python train.py --num_hidden_layers=9 --hidden_size=512 --rope_theta=10000.0 --rope_fraction=1.0 --tie_word_embeddings=false --init_std_up=0.0175 --beta1=0.95 --schedule="wsd" --decay_fraction=0.83 --max_steps=5216
Each number is 128 + 24 x the weight over its row's rms, rounded and kept within 0 to 255. Layers, rows and columns count from 0. The size above them is the row's rms in percent of the matrix's.

# layer 6 MLP up, 704x512, rms 0.031, rows 4-12, columns 0-255
size [107 105 103  97  93  91  98 105 101]
[[129 113 117 123 168 117 117  97 129 123 116  87 146  66 148 103 114 163 112 130 122  97 115 100 138 141 141 147 131 130 103 134 161 148 103 130 141  69 135  80 165 100 168 163 124  74 142 118 117 104 111 147 139 163  91 125 122 134 110 107 131 166  93 141 109 123 150 135  84 159 169 130 118 159 130 117 122 133 120 116 123 141  98 132 155 109 172 105 124 135 127 148 143 113 106 151 104 130 114 118 133 116 182 143 138 119 144 146 139 196 119 153 146 149 156 120 110 130 116 153 149 115  90 129 120  96 141 119 128 148 149 128 118 134 159 144 126 135 142  86 103 126 137 146 168 124 130 158  76 103 158 126 157 118 189 108 184 110 120 158 150 103 133 111 132 138  88  99 143 144 144 137 153 123 171 150  98  84  80 135 118  71 107 146  93 132 112 131 127 126  90 105 124 107 149 165 137 111 122  95 118 106 132  99 166 128 142 151 146  56 139 118 114 107 123 109 108 129 106 143 145 119 120 168 159 147  87 154 110 141 143  82  88 132 126 109 128  90 124 111 150 116 123 160  96 106 118  53 135 154 122 100 166 142 141 143]
 [ 73 132  87 124 197 160 163 106 152 181 103  95 109 148 109 137 126 136 154 152 116 121 152 126 142  96 100 166 143 121 119 174 120 125 116 157 143 125 145 103  84 127 146  92 180 141 175 104 139 175  95 112 162 162 107  79  85 135 155 129 158 158 119 134 169 113 104 102 137 140 170 112 101  94 156 126 116 130 162  88 134 151 113 121 112 123 151  97  89 147 127 131 144 152 103 137 137 125 134 137 107 158 138 138 114 114 112 137 119 118 119 106 120 121 146 144 163 139 115 137 119 100 148 126 123 132 138  99 148 183 177 125 141 146  61 123 144  92 154  84 122  92 107 122 109 139 178 165 157 165 141 105 114 117 117 128 133 128 170 123 103 135 137 135 113 132 125 165  79 137 152 134 127 121 107 141  99 148 127 121  78 148 118 134  61  96 159 126 133 188 130 148 116 171 140 118  80 100 131 100 124 124  94 164 134 138  90 137 117 167 102 104 114 116 175 159 148 140 106 125 135 116 111 129  87 149  95 125 150 119 158 137 108 146 121 130 133  99 125 118 154 133  93 104 122  86 129 175 172 127 127  92 146 158 107 142]
 [104 104 174 124 121 204  63 121 146 155 112 162 104 133 152 128 120 147 138 137 112 128 123 116 118 191 133 116 123 142 156 130  79 134 120 140 106 127 123 102 112 115 157 132 105 145 114 176 140 145 158 156 106 106 109 151 152 119 177 126  91 137 154 100 160 140 148 161 114 139 125 115 161 170  95 151  91 129  99 138 148 149  86 137 127 147 164 118  93 118 126 107 149 134 177 151 147 150 120 135 140 135 159  95 142 121 117 148 117 152 107 116  87 124 164 142 138 112 105  64 148 119 146 121 117 126 146 169 136 176 137  88 130 115 155 116 106 134 108 128 174 133 134 123 118 143 142  97 126 101 138 147 162 109 125  87 149 133 156 107 153 157 133 126 148 107 169 135  80 118 168 128 131 110  92 158 126 158 103 133  95 154 124 142 100 126  93 179 145 120 118 148 129 113 149 146 102 167 106 100 101 179 111 100 151 167 129 113  98 119 144 157 149  86 120 119 139 146 133 184 128 121  77 180 118 117 122 131  91 139 106  53 133 135 174  88 128 137 102 115 139 128 145 125 122  87 107  96 132 135 127 124 107 144 157 156]
 [167 177 117 171  94 168  82 150 148 112 138 105 124 115 125  78 161 115 102 101 135 132 130 141 110 151 151 140 119 151 144 100  89 125 133 148 161 157 122 124 142 122 161 159 114 167 111 171 151 122 126 150 144  99 143 100 107 152 108 146 125 138 154  95  89 146 128 145  97 135 104 147  86 117 163  98 149 131 137  63  88 121 155 135 169  58 104 163 113 127 177 157 124 143 154 129 139 139 164 121  75 124 135 115 121 164 148 106 141  87 148 160 114 139 132 148 149  92  64  96 126 158 136 132 130 121  94 156 124 140 145 106 167 125 116 142  97 111 102 171 128 129 126 151 128 115 131 116 117 102 140 150 165 125 105 108 114 112 126 156 124 137 145 146  86 142 135 102 125 151 168 165 152 112 111 165 150  97  99 132 191  89 153 122 149 141 116 173 158  50 152 126 109 125 151 149  91 131 107 145 144 126 145 116 114 114 110  94  96 135 115 134 134 173 164 112 132 132 117 144 114 120 153 128 105 133  94 133 126 115 116 109 143 124 152 110 125 124  85 145 103  95 116 132 107 110 133 142 126 117 121  85 117 153 134 160]
 [106 159 145 130 133 122 105 117 147 121 133 129 178 169 102 105 104 119  95 114 122 135 130 123 114 130 166 121  78 159 116 141 123 100 113  97  95 140 119 171  94 112  98 127 100 173 140 125 135 154 117 130  90 111 141 136 132  87 158 127 106 113 125 104 125 107 119 155 129 127 126 150 104 155 109  90 120 129 127  94 123 134 118 169 125 136 111 103  97 145 124 103  84 162 110 129 141 149  76  99 149 194 112 130 109 137 101 132 154 140 124 167 146 136 143  61 167 181 111 149 128 141 142 119 127 102 138 163 115 158 131 115 129 107 161 163 131 107 150 148 104 157 125 103 117 135 152 160 144 126 174 141 108 119  80 100 144 168 123 105 146  79  96 121 178 144 176 120 120 115 127 134 132  83 151 126 146  89  73  95  95 109 140 129 128 124 159 134 107 119 120 108 118 148 142 129 140 131  95 136 171 105 161 138  97 102 126 149 105 114 188 104 106 109 141 183 102 104 110  99 136 113 145 142 128 134  81 162 131 105 164 141 119 102 138 158  99 125 126 138 108 140 110 122 133 134 106 145  71 128 142 164  94 153 124 119]
 [164 121 100 143 107 152 140  86 144 149 144 129  88 104 109 135 157 122 149 113 131  99 125 149 110 121 164 141 125 148 103  94 128 147 151 146 166 156 121 126 146 101 102 132 124 138 115 139  83  76 163 182 140 137 127 111 132 149 149 130 139 157 131 114 128 135 134 107 120 121 100 206 137 133 147 127 112 102 108 135  89 124 118  98 129 115 164 143 165 141  96 141 102 144 113 124 114 149 134  98 165 124 118 131 139 130 176 129 114 112 163 123 135 124 126 121 114 102 141 110 120 144 166  94  71 119 123 146 137 120 113 157 116 121 169 147 142 176 122  33  93 110 172 145 148 148 126 168 155  94 129 132  86 146 145 115 143 112 138 140 131 143 112  97 157 120 121 122 158 117 120 128 110 127 130 127 111  93 121 103 125 146 130 206 118  99 114 100  79 170 137 142 118 143 128 109 180 112  84 119 108 108 120 131 128 107 170 131 149 118 121 138 120 120 103 148 164  95 135 153  94 164 164 135 143 120 132 118 108  99 109 108  87 143 131  97 129 125 159  96 153 130 161 121 165 154 155 157 138 129 134 137 121  95 108 145]
 [115  65 163 117 133 126 127 116 122 126 146 111 138 111 124 128  89 101 145  79 163 164 125 126 156 163 143 180 137 112 127 132 140 100 133  91 138 123 168 126 136 139 105 137 168 121 116 171 103 159  79  92  80 179 148 132 141 126 122  86 138  80 117 166 139 122 120 111 104 116 124 115 127 117 135 169 109 199  74 124 139 139 111 154 170 142 121  97 143 105  97 101 124 125 133 169 153 108 132 122 160 151  86 105 106 134 128 126 111 108 130 122 115  91 137 166 108 103 125 135 107 150 131 155 143  85  88 124 153 122 107 153  66 184 106 143 113 159 126 188 118 119 103 153 132 130 152 156 141  92 140 155 133 108 144 116 139  73 140 147  79 122 136 133 104 127 124 130 116 130 147 112 151 121 121  79 154 116 110 109 122 141 153 122 133 106 143 133 129 142 123 141 137 113 164  93 134 152 131 124 150 151 130 145 137 142 114 126 137 167  95 136 104 129  99  89 185 148 158 136 137 122 135 168 112  94 119 164  91  84 148 193 128  79 121 121  74 187 112 119 101 108 128 117 111 138 114 110 131 135 172 133  91  83 144 110]
 [138 167 146 143 141 135 117 129 157 164 148 172 102  88 120 130 145  74 112 108 100 133 142 126 157 136 145 154 155 131 142 161 129 136 103 152 162 131 162 129 131 131 146 138 123 164 151 166  98  97  98 160 102 159 147 125 140 144 174 106  92 116 118 168  59 129 134 132 146 154 111 154 155 152 121 135 116 129 107 115 144 161 134 160 178 126  97 133  82 121 175 143  94 115 121 120 150 133 120 179 140 179 108 130  99 146 142 124 108 109 139 108 104 137 109 121 114 159  98  97 147 106 113 135  93 153 105 133 174 143 170 142 148  71 131 145 126 135 130  83 119 154 104 148 122 126  72 120 107 165 140 154 116 111 122 140 111 107 131 141 161 141 139 138 150 135 125 161 128 168 179 148 103  96  93 170 148 108  51  73 118 133  97 152  94 130 105 133 134 136 120 107 108 145 159 103 112 134 102 152  94 118  85 114 115 129 106 134 136 111 150 110 164 128 159 124 128 109 145 158 115 147 142 162 160 174 120 131 100 151 120 110 124 142 132 130 138 104  96 146 107 148 116  61 128  74 137  99 152 158 147 153 125 134 139 119]
 [135 137 141 130 130 134 109  86 119 181 110 134 136 101 134 136 123 131 120 157 120 144 160  97  93 162 107 104 139 134 104  75 101 157 123 168 158 176 142 126 116 129  81 127 163 113 163 144 120 132 152  85 126 109 112  93 127 128  72 140  78 111 125 133 122 147 108 135 102  91 113  86 164 143 126 138 146 173 143 157 135 156 115 124 120  86 132 145 116 141 115 110 167 109 160 117  97 113 124 144 144 161 138 143 114 125  59 129 153 160 143 107 159 139 117 116 186 121 122 114 131  95  84 123 144 139  96 137 159 123 112 125 101 179 119  69 151 167 175 132 138  98 152 144 102 185 141 124 117 123 109 110 123 123 136 134 160  95 127 176 147 115 123 106 142 112 132 131 181 180 144  73 123 137 147 134 100 124  80 123 160  91 125 134 136  94 118 123  75 144  82 129 119 118 150 103 110 102 136 151 132 136 159  91 126 139 149 142 155 101 113 110 158 122 118 139 147 110 139 115 121  81 143 101 146 110 100 126 133 117 107 155 109 148  94 120 122  75 114 143  83 138 170 122  91 177 119  96 105 159  87  87 109 130  89 139]]
# layer 6 MLP down (transposed), 704x512, rms 0.0295, rows 4-12, columns 0-255
size [102 110 102  99  90  96  97 103 110]
[[172 167 162  75 112  98 136 109 136 123 111 114 106 126 114 132 137 139 153 156  96 134 146 126 205 148 126 135 142 163 132 100 141 124 130 154 155 157 152 158 122 102 143 117 153 101  87 156 131 113 105 144 141 131 140 118 133 154 134 132 136 135 123 174 130 157  79 133 130  92 127 135 147 166 120 146  96 144 161 123 119 109 128 121  98 165 119 131 141 146 131 137 137 128 122 105 115 128 127  64 146 154 160 149 137 102 131 133 157 153 116 125 145 140 141 100 150 158 105 134 139 107 122 131  84 110  89 109 144 128 136 130  66  92 156 167 207 161 152 110 126 149 127 127 116 123  98 113 112 116 150 126 120 144 143 157 168 164 154 137 132 126 138 135 117  77  90 130 119 125 122 139 161 121 153  67 115 128 120 136 138  97 131 139  89 133 117  93 151 154 152 132 146 139 127 145 100 146 153 154 126 124 103  78  72 144 109 101 148  68 147  82 153 118 131 122  79 145  99 145  98 147 164 135 141  95 124 133 123 145 108 133 159 164 170 132 159  85 154 145 123 132  93 125 121 140 123 123 119 139 135 122 166 175 127 102]
 [179 133 121 181 119 130  54 127 146 128 159 117 105  91 130 122 118 145  86 127 143 136 173 130 137 142 125 166  69 143 118  99 117  66 152 138 145 149 116 139  73 155 175 170 138  95 118  97 108 116 130 110 102  99 132 166 122 155 149 154  91 130 145 129 133 128 121 140 133 115 164 172 102 125 157 121 100 166  98 137  85 151 117 169 159 113 152 126 138  85 152 116 120 119 100  92 113 134 104 141 125  90 156 112 116 113 133 107 175 151 151  91 140  68 137  93 133 100 131 142  84 137 111 122 133 187 119 121 127 100 105 131 101 113 151 130 181 166  87 136 175 106 151  86  85  87 136 116 113 144 117 123 146 142 133 100 152 140 111  61 169 160 115 150 125 137 113 121 134 126 135  95 141 143 124 171 118 124 133  73 101 121 146 146 142 144 111 151 143 164  86 124 112 116 132 164 126 126 148 155  79 124 115 154 117 155 134 127 117 119 128 165 108 126 128 101 111 120 130 161 122 139 133 135 113 122 124 123  93 141 166 148  92 117 110 140 115 158 121 148 151 119 128 112  94  95 142  76 154  77 148 102 121 152 161  99]
 [ 90 147 122  80 129 136 106 131  95 103 137  60 142 156 148 114  97 122 135 127 151 103 157 133 123 100 105 131 100 117 116 133  97 158 125 127 122 116 178 102 110 125 147 162 148 102  95 108 119 169 155 108 133  83 175  98 130 141 122 142 152 122 147 116 129 135 115 101 116  80 115  93  91 151 133 146 125 101 136 149 146 152  89 130  91 115 130 155  83 123 152 106 137  74  87 164 152 139  87 130  81 121  87 126 132 110 145 175 118 178 129 161 174 143 109 171 141 124 140  98  85 132 102 143 125 137 121 140 132 108 144 122 164  93 104 145 159 141 116 106 148 111 152 115 147 139 107  76 107 108 143 174 156 141  89 116  95  83 137 128  92 128 124 126  84 131 122 146 146 143 115  88 130 151 145 101 114 109 150 109 103  98 120 110 108 122 155 132 130 139 174 162 194 122 123 124 107 183 155 136 178 143 123 114 180 119 107 154 122 166 117 108 157 144 126 137 119 125 137  77 119 118 141 125  75 103 130 131 110 166  99 122 175 119  86 155 136  93 120 129 129 112 124 159 129 124 151 103 155 134 158 126  77 148 146 120]
 [118 151 115 112  84 135 137 136 126 159 114 106 136 138 148 137 168 151  82 115  91 137 150 180 110 105 152 126 129  75 112 154  93 161  85 117 124 112 132  81 145 113  87 101 135 148 132 100 126 113 136 135 129 102 165 130 130 177 115 148 138 166 102 167 109 120 151 117 148 102 124 142 119 133 137 165 157  83 120 125 110 133 149 145  82  76 148 113 133 137 120  99 130 120 123 135 115 150 152 139 128 137  96 125 175 132 106 118 159 135  78  79 123 135 153 175 133 160 120  76 103 140 125 118 169 138 152 121 143 119  93 122 115 125 125  79 167 177 116 177 122  85 107 125 117 124 171  98 151 102 146 102 161 109 127 111 119 154 102 116 138  96 111 113 118 138 148 145  81 149 110  96 155 138 164 120 138 120 150 160  96 139  76 113 101  89 125 128 131  88 135 117 136 153 119 133 124 158 112 127  93 170 100 146 108 128 122 182 112  98 140 160 160 117 165 161 118 117 160 120 119 130 104 112 100 125 137  89 169 117 133 143 100 129 156 104 107 113 114 146 141 127 136 149 140 133 117 139 145 120 139 123 121 108  90 113]
 [129 124 129 103 134  97 137 105 103  94 126  84 118 134 190 160 143  94 121  93 109 127 112 126 127  97 138 120  96  93 172 118 122 100 102 125 135 107 111 146 118 139 126 168 153 105 164 159 114  74 141 144 128 134 164 176 120 121 119 150 143 159 119 119 148 109 136  88  52 139 128 150 131 135  91 160 106 137 120 135 158 114 165 134 114 121 128 143  99  89 116 131 132 127 117 122 138 132 165 122 135 132 139 125 139 130 139 102 111 122 115 199 117 166 124 157 127 109 141 177 126 109  81 128 138 152  86 110 147 121 150 135 159 121 131 134 149 120 114 106 116  96 155 110 107 107 118 102 136 122 118 104 124 117 130 158 124 115 168 116 123 148 122 124 159 123 135  88 113 152 128 151 132 166  90 190 121 126 138  63 147 163 136 109 109 129  64 109  79 128 109  98 144 106 139 117  79  97 133  99 120  89 107 109 121 113 121 116 107 107 121 174  62 141 110 103 132 163 141 132 132 124 176 142 131  98 136 107  95 144  99 117 141 116 160 104 137  91 182 148  90 162 115 127 138  92 170 142 117 149 146 100 163 143 135 139]
 [116 113 119 113  88 128 163 116 161 135  94  91 125 128 152 179 151  97 120 114 175 115 115 151 120 114 121 143 122 119 177 127 102  92 175 125 123 139 106 143  93 127 182 145 163 181 134 165 123 127  91 145 105 126 143 118 139 119 123  91 134 118 137 115 147 133 107 100 140 154 101 120 142 160 128 109 139 126 148 146 131  99 156 113 171 133 131 114 147 121   7 122 130 104 131 100 100 136 109 115 146 128 123 111 123 114 163 125 148 171 163 151 109  84 135 164 125 116 144 133 130 132 134 109 141 102 147 121 183 103 173 124  53 122 126 171 140 124 163 170 112 141 109 149 114 129 156 130 108 134 170 157 131 144  75 114  82 157 116  86 102 112 123 129 107 119 127 122 125 172 121 107 127 148 141 124 116 143 121 123 157 110 129 144  86  97 153 157  60 102 130 109 151  91 145 153 106  93 135 103  68 165  76 116 150  69 135 126 125 137 100  95 155 136 151 116 167 120 141 145  80 109 107 123 114 161 137 129 129 137 133 146 135 101 155 121 168 166 139 119 157 128 138 157 139  89 125 148 111 112 129 112 173 174  76 133]
 [114 141 113  93 123 131 154 126 128  87 110 154 128 175 162 108 148 170 137 130 168 155 118 173 139 181 106 133 140 104 116 108 136 119 170 174 140 120 174 113 121 141  99 107  72  97 116 135 111 145  99 126 110 180 142 151 122 132 165 114 145 119 131 150 122 146 103 118 135 129 116 118 146  73 169 139 110 130 149 107 147 126 105 120 135 119 155 107 157 101 132 126 119 101 106 151 154 146 207 134 138  99 161 151 150 108 132 118 133 138 134 125 114 119 126 133 114 107 138  73 124 114 128 102 156 180 108  97 145 130 149 118 118 142 156 127 151 158  89 146 139  86 133 164  99 119 152  92 159  97 112 135 154 145 128 128 112  99 120 152  80  97 113 149 146 140 108 147 168 118 136 120 145 124 129 137 147 116 137  91 115 143 125 145 146 141 147 121 108 168 133 108 143  96 122 141 115 145  99  92 119 160 140 143 142 133 101 142 161 124  95 113  98 137 152 113 126 126 162 104 153  92 150 108 115 119  85 126 119 136 121 133 145 106 144 116 128 156 183  98 142 123 172 105  96  83 152 109 127 149 106  70 127 143 108 151]
 [107 135 106 172 116 173 129 138 137 135 115 104 121  94 158 117 146  35 149  94  92 120 130 149 126 126 120 143 151 110 148 114 115 103 138  93 135 111 116 134 132 114  79 130  98 153 125 165 126 150 163 192 141 103 107 104 107 177 155 146 190 143 123 143  87 186 183 107 146 113 122 123 133 155 177 114 121 117 118 131 147 141 153  96 159  95 129 104 118 120 157  99 142 123 129 119 169 136 149 149 135 173 108 125 107  92 141 121 151  74 148 148 111 116 119 126  85 146 128 110 120 129 120 168 134 180 101 101 150 146  96 141  70 141  86 126 199 139 135 109 136 154 105  98 120 125 128  94 126 117 116 168  99 131 133 132 124  92 167 147 143 125 134  91 116 167 101 134 109 115 142 118 134 106 112 129 107 119 133 134 151 137 126  89 149 150 166 106 128 141 128 114  89  81 118 133 113 136 113  95 123 115 120 116 118 166 140 139 156  91 136 126 170 108 190 135 149 129 113 133 149  75 111 122 153 116 127 114 106 135 134 137 124 144 146 115 150 126 102 117 130 133 148 168 167  91 134 140 134 159 141  94 172 152 121 155]
 [120 127  81 128 137 121  97 152 161 183 116 122 111  90 161 174 133 146 131 150  95 157 165 154 122 105  82 149 119 113 121 159  90 162 120 147 114 128  98  95 136  90 168 121 101 143 107  99 115 128 128 104 122 132 141  81 126  96 104 145 127 163 143 102 123 108 137 106 104 150  82 145 174  92 125 110 127 129 115 129 115 174 146 124 125 128  96 151 151 112 168 119 124 164 165 153 113 143 102 103 119 134 123 124 173 139 106 160 130 115 134 144 166 120 113 152 146 131 135 158 134 116 141  85 159 134 111 118 123  84 128 127 140 182 137 128 115 130 108 145 135 123 133 133 164 119 151 117 102 114 113 165 156 113 109 145 142 110 113 152 180 123 170 152 178 144 119  98 170 139 127 105 108 135  66 151 142 144 111 155 133 105 134 151 137  97 111 129 127 161 131 149 145 113 150 145 104 142 130 113 112 121 134 145 128  86 129 117 153 112 132 131 138 108 144 190 113 126 116 109 102 140 129 108  98 155 175 145  85 114 119 129  82 140 110 117 113   0 105 125 116  98  81 132 134 124 149 137 140 111 112 107 115 167 115 102]]
# layer 6 MLP gate, 704x512, rms 0.0297, rows 5-13, columns 0-255
size [101 106 102  91  94  82 106 101 108]
[[136 156 183 117  85 112  81  88 102 122 137 133 133 126 124 135 151 118 153  98 151 113 125 140 101 170 163 129 124 141 167 143 100 109 120 128 144 148  84 122 150  92 111 148 160  93  88 134 142  89 152 143 162 110 116 150 152 117 120 141 115 121 102  92 107 118 155 135  95  94 148 104  90 139 139 149 148 131 146 127 138 148 101 141 183 127 157 110 131 104 121 143 138  98  88 154 163 134 148 159 149 111 127 120 118 138 133 141 107 137 106 104 119 181 144 143 142 103 165 166 109 138 138 115  93 160 169 129 114 109 118 103 108 112 115 129  91 147 112 181 149 109 158 135 137 125 143  95 126 102 126 123 109 118 132 154 151 122 109 127 113 113 127 133 148 113 153  89 121 151 127 146 107 126 165 161 132 133 137 118  94 118 162  71 139 123 113 131 185  99 149 146 131 110 116 200 145 140 129 172 118 130 147 142 105 108  83 129 111 110 190 125 138 157 103 114 105 130 154 173 127 126 114  99 134 131 132 116  98 107 168 117 146 137  92 117 117  96 137 159 113  71 130 158 138 180 118 115 142 125 160 150 125 119 142 159]
 [133 140  79 100 160 110 112 110 155 144 145 100 137 138 145 146 131  94 130 132 132 132 146 104  91  84  99 114  94 149 129 121 127 123 129  82 133 119 150 108 153 149  95 110 130 116 155 141 115 168 111 141 107 158 116 142 103 140 103 151 158 130  91 137 155 133 146 112  97 163 102 116 115 102 185 142 157 175 174 159 133  73 161 123 146 134 105 129 106  82 146 164 152 130  86 103 103  82 144 130 142 139 134 150 118 130 105 117 114 154  99 151 132 108 150  58 120 124 145 172 140 135  94 120 125 121 109 139  93 126 144 144 100 107 130 112  98 127 184 108 134 122 136 137 112 109 116  98 123 137 140 107 122 111 158 143 136 123 131 143 113 151 118 120 110 121 134 137 157 140 141 132 138 104 159 107 165 106 173 121 125  91 111  65 139 132 167 109 106 123 119  95 152 159 148 131  89 144 167 118 170 118 107 166 106 138 138 187 131 146 133 125 143 166 159 162 160  96 158 110 111  89 169  85 137 115 102 136 187  99 111 108 129 132 155 112 123 120 166 130 117 129  97 136  92 111 127 152 122 140 126 165  93 145 130 121]
 [121 173  96 130 137 134 189 114 110 115 128 139 102 133 171 146 117 115 119 148 102 169 104 109 166  89 112 152 100 155 103 159 139 112 147 126 125 131 108 155 121 154 153 110 191 142  82 102 107 141  94  98 102 163  99 147 121 124 136  82 193  85 116 166 158  84 126 129 148 144  98  65 154 161 117 124 111  75  93 140 168 123 126 130 102 124 148 139 150 132 143 166 119 180 120 113 118 106 146  75 141 117 172 134 139 114 126 132 115 155 144 124 124 106 139 150 100 104 149 119 158 144 145 107  90 146 175  89 114 129  84 124 170 125 124 119 105 129 134 101 151 129 156 167 147 115 114 185 126 168 101 133 124 139 159 175  82 107 100 113 121 133 117 129 150  83  82 127 100 125 114 106  91 140 154 144 132 143 116 129  91 137 167 161 108 144 127 103 152 150 119 129 109 111  94  73 122 167 119 103 148 119 146 132 134 110 127 129 133 110 145 137 131  75 101 107 150 104  92 144 142 122  88  93 113 131  85 108 103 111 146 140 114 160  69 101 141 122 138 136 155 128 116 115 169 124 128  65 136 121 112 144 174 113 169 144]
 [166  52 153 126  88 139  91 161 103 114 133 126 116 163 123 135 148  98 118 112 152 147 166 125 146 124 126 111  85  99 147 103 134  78 140 146 109 146 133 141 118 122 133 102 116 100 139 116  98 120 139 131 160 106 143 123 111 121  93  96 120 159 130 137 113 132 125 130 140 133 117  77 122 155 114 133 103 147 143 120  86 127  83 101 114 125 128 122 140  89 100 102 120 147 163 129 167 106 138 172 109 132 116 135 126 164 144 110 114 136 100 134 175 126 109 135 126 140 127 138 168 109 119 115 130  51 131 143 141 143 111  87  85  72 141 148 149 123 152 123 161 106 132 110 113 105 149 101 115 121 143 139 116 128 120 128 147  97 146 121 102  99 113 113 100 120 122 150 180 123 126 142 120 150 128 178 107 101 131 112 110 107 145 118 108 116 138 119 136 177 125 150 128 130 174  97 141 112  83 145  75 133 143 134 160 124 128 141 144  96 101  99 120 110  96 125 161 112 150 137 121 120 130 105 143 131  73 125 157 102  85 114  83 139 119 147 130 148  72 144 136  96 131 130 146 171 133 146 145 153 153 159 112 126 138 113]
 [135 130 177 104 137 113 136 161 128 119 131 123 169 133 132 106 145 152 126  97 101 136 150 142 157 128 101 102 123 100 132 146 150 137  72 129 118 121 140 130 111 163 141 138 129 105 148 131 116 147  98 108 104  91 136 145 118 161 138 120  88 134 120 144 145 139  98 188 137 131 137 137 127 137 110 135 147 167 131  90 154 113 164 137  98 128 155 120 115  85 156 138 191 134 161  99 150 187 154 132 100 115  94 188 120 130 109  99 112 157 134 116 170 133 114 102 161 129 112 139 112  74  70 129 145 148 115 110 135 128 140 103 145 120 153 141  96 123 121 197 178 176 131 151  98 134  89  97 105 116 134 114 101 142 157 110 119 103  88 109  89 127 134 149 148  97 136 157 150 158 136 128 166 138 146 139  84 132 176 152 113 128 109  73 127 137  93 167 173 133 124 163 121 133 109 118 116 149 124 138 119 105 148 123 117 161  83 162 125 152 112 148 122  72 134  98 131  90 122 140 127 139 130 101 119 105 121 112  94 121 152 104 130 107 100 103 160 128  90 146 112 142  67 111 107 120 117 121 106 127 124 132 142 172 150 124]
 [147 187  87 110 138 136 150 148 137 133 142 146 145 136 139 154 143 123 132 178  84 110 132 127 142 117 128 130 109 134 151 162 124 132 166 161 122 150 148 137 109 131 123 100  92 112 125 117 170  97 147 169 197  78 108 118 109 102 113 155 155 165 125 135 147 102 123 154 114 140 127 106 131 132 118 149 139  90 151 143 107 126 129 135 137 132 177 163 107 167 117 101 139 108 137 129 106 151 130 144  85 136 160 158 162 176 117 135 139 141 105 131 121 141 147  97 151 133 147  93 143 110 117 139 140 155 137  90 122  98 157 112 151 107 162 142  94 145 101  90 140 127 116 162  86  92 147 105 140 173 105 106  72 147 126 151 112 149 137 112 141 117  61 119 143 140 101 144 121 152 121 131 121 127 135 157  96 116 195 144 117 118 119 120 123 138 121  96 111 140 117 121 107 131 106 138 124 105 139 112 168 147 101 108 123 134 153 124 112  56 138 129 140 119 153 178 121 128 136  76 124 135 161  94 180 130  87 157 129 171  78 100 143 162 126 113 152  54 167 113 150 134 127 163 107 128 133 113 139 164 136 117 125 203 119 125]
 [133 125 159  75 137 136 179 157 156 127 115 142 162 123  99 106 100 105 112 149 138 153 132 135 153 112  89 128 110 122 122 156 108 111 122 122 112  78 117 121 122 131 131 113 131 151 148 127 114 122  61 111 115 110 127 113 121 151 153 131 104 125 126 119 187 109  94 158 123 115 119 107 148  88 176 123 107 149 133 157 181  83  99 127  88 110 144  92 119 102 114 159 129 169 110 130 136 107 138 137 115 139 180 114 144 118 144 142 121 152 112 117 112 118 112 139 178 159 138 139 122 119 156 149 158 121 167 169 154  92 174 128  84 131 150 148 151 142 128  85 120  93 140 118 139 119 122 156 139 107 129 165 117 153 128 131 124 139 140 115 129 131 159 153 100 108 117 137 137 114  91 155 150 131  88 148 125 127 143 119 130 122 134 149  93 133 128 124 121 140 103 117 120 144 126 150 137 140 114 133  99 127 128 154  88 135 119 121 116 118 126 151 131  99 113 102 113 139 102 134  83 115 107 127 124 108 137 127 134 163 162 140  98 120  85 152 151  89 165 176  87 169 142 126 159 143  99 124 113 114 127 167  96 147 148 140]
 [119 130 109 114 116 148  90  95 169 172 110 113 157 138 165 163 139 162 125 129 148 113 115  91 115 143 137 150 120 118 141  91 129  87 119 155 130 151 140 148 142 150  81 111 160 169 143 110 144 153 101 137 126  81 102  93 120 114 170 126  99 146 114 130 143 130 120 112 148 129 151 104 136 125 113 146 178  94 138 162 159 106 149 125 124 141 119 100 116 135 125  87 121 135 137  98 123 144 147 148 129 149 130 171 114 107 101 123 140 136 126 152 123 125 111 130 120 114 112  67 124 118 116 167 104 147 145 107 157 121  93 108 180 113 100 144 111 198 162 117 168 183 110 122 105 145 125 126  74 144  72 162 127 133 117 124 133 136 181 157 156 142 120 119  88  97 101 135 157 165 154 104  93 109 146 131 140 133  79 108 106  97 116 161 107 134 143 140 111 126 125 101 148 153 100  89 140 107 125 131 140  98  69 132 155 108 124 115 141 140 145 129 170 125 104  98 100  84 146  76 181 119 139  89 135 141  98 127 148 119 148 137 110 118 118  88 163 116 138 119 119 121 188 157 118 134 145 127 102 114 110 130  88 119 120 145]
 [ 86 135  99 142 118 119  83 181 147 117 156 110 156 119 168 122 189 132 113 146 133 143 138 117 157 136 144 121 134 130 104 105  94 145 150 128 103 140 120 136 125  81 105 145 161 125  90 185 124 124 129 126 118 123 161 118 102 104 140 166 109  94  70 101 103 125 110 134 149 127 134 142 121 148 118 112 121 128 108 128 112 104 139 106 163  32 124 141 134 158 188 139 135  80 129 105 130 114 139  80  98 144 149 142 152  95 119 114 137 108  90 128 117 127  91 149 114 158 143  96 121 126 113 145 145 187 105 159  97 162 128 129  91 130  90 111 141 142 168  93 116 119 138 140 141 129 141 130 110 148 149 129 176 122  92  95  98  89 121 115 142 170  94 130 123  93 129 124 142 107 164  81 110 161 108 100 110 124 164  99 122 120 149 148 138  91 135 122 147 145 159 115 143 105 139 116 145 101 138 128 106 137 139 163 101 116  91 155 148 111 123 142 150  87  93 106 142 117 109 115 110  77 134 161  79 132 157 135 120 114 158 137 146 135 147 109 127 187 125 140 112 181 136  61 111 114 143 110 151 133 163  90 114  92  79 119]]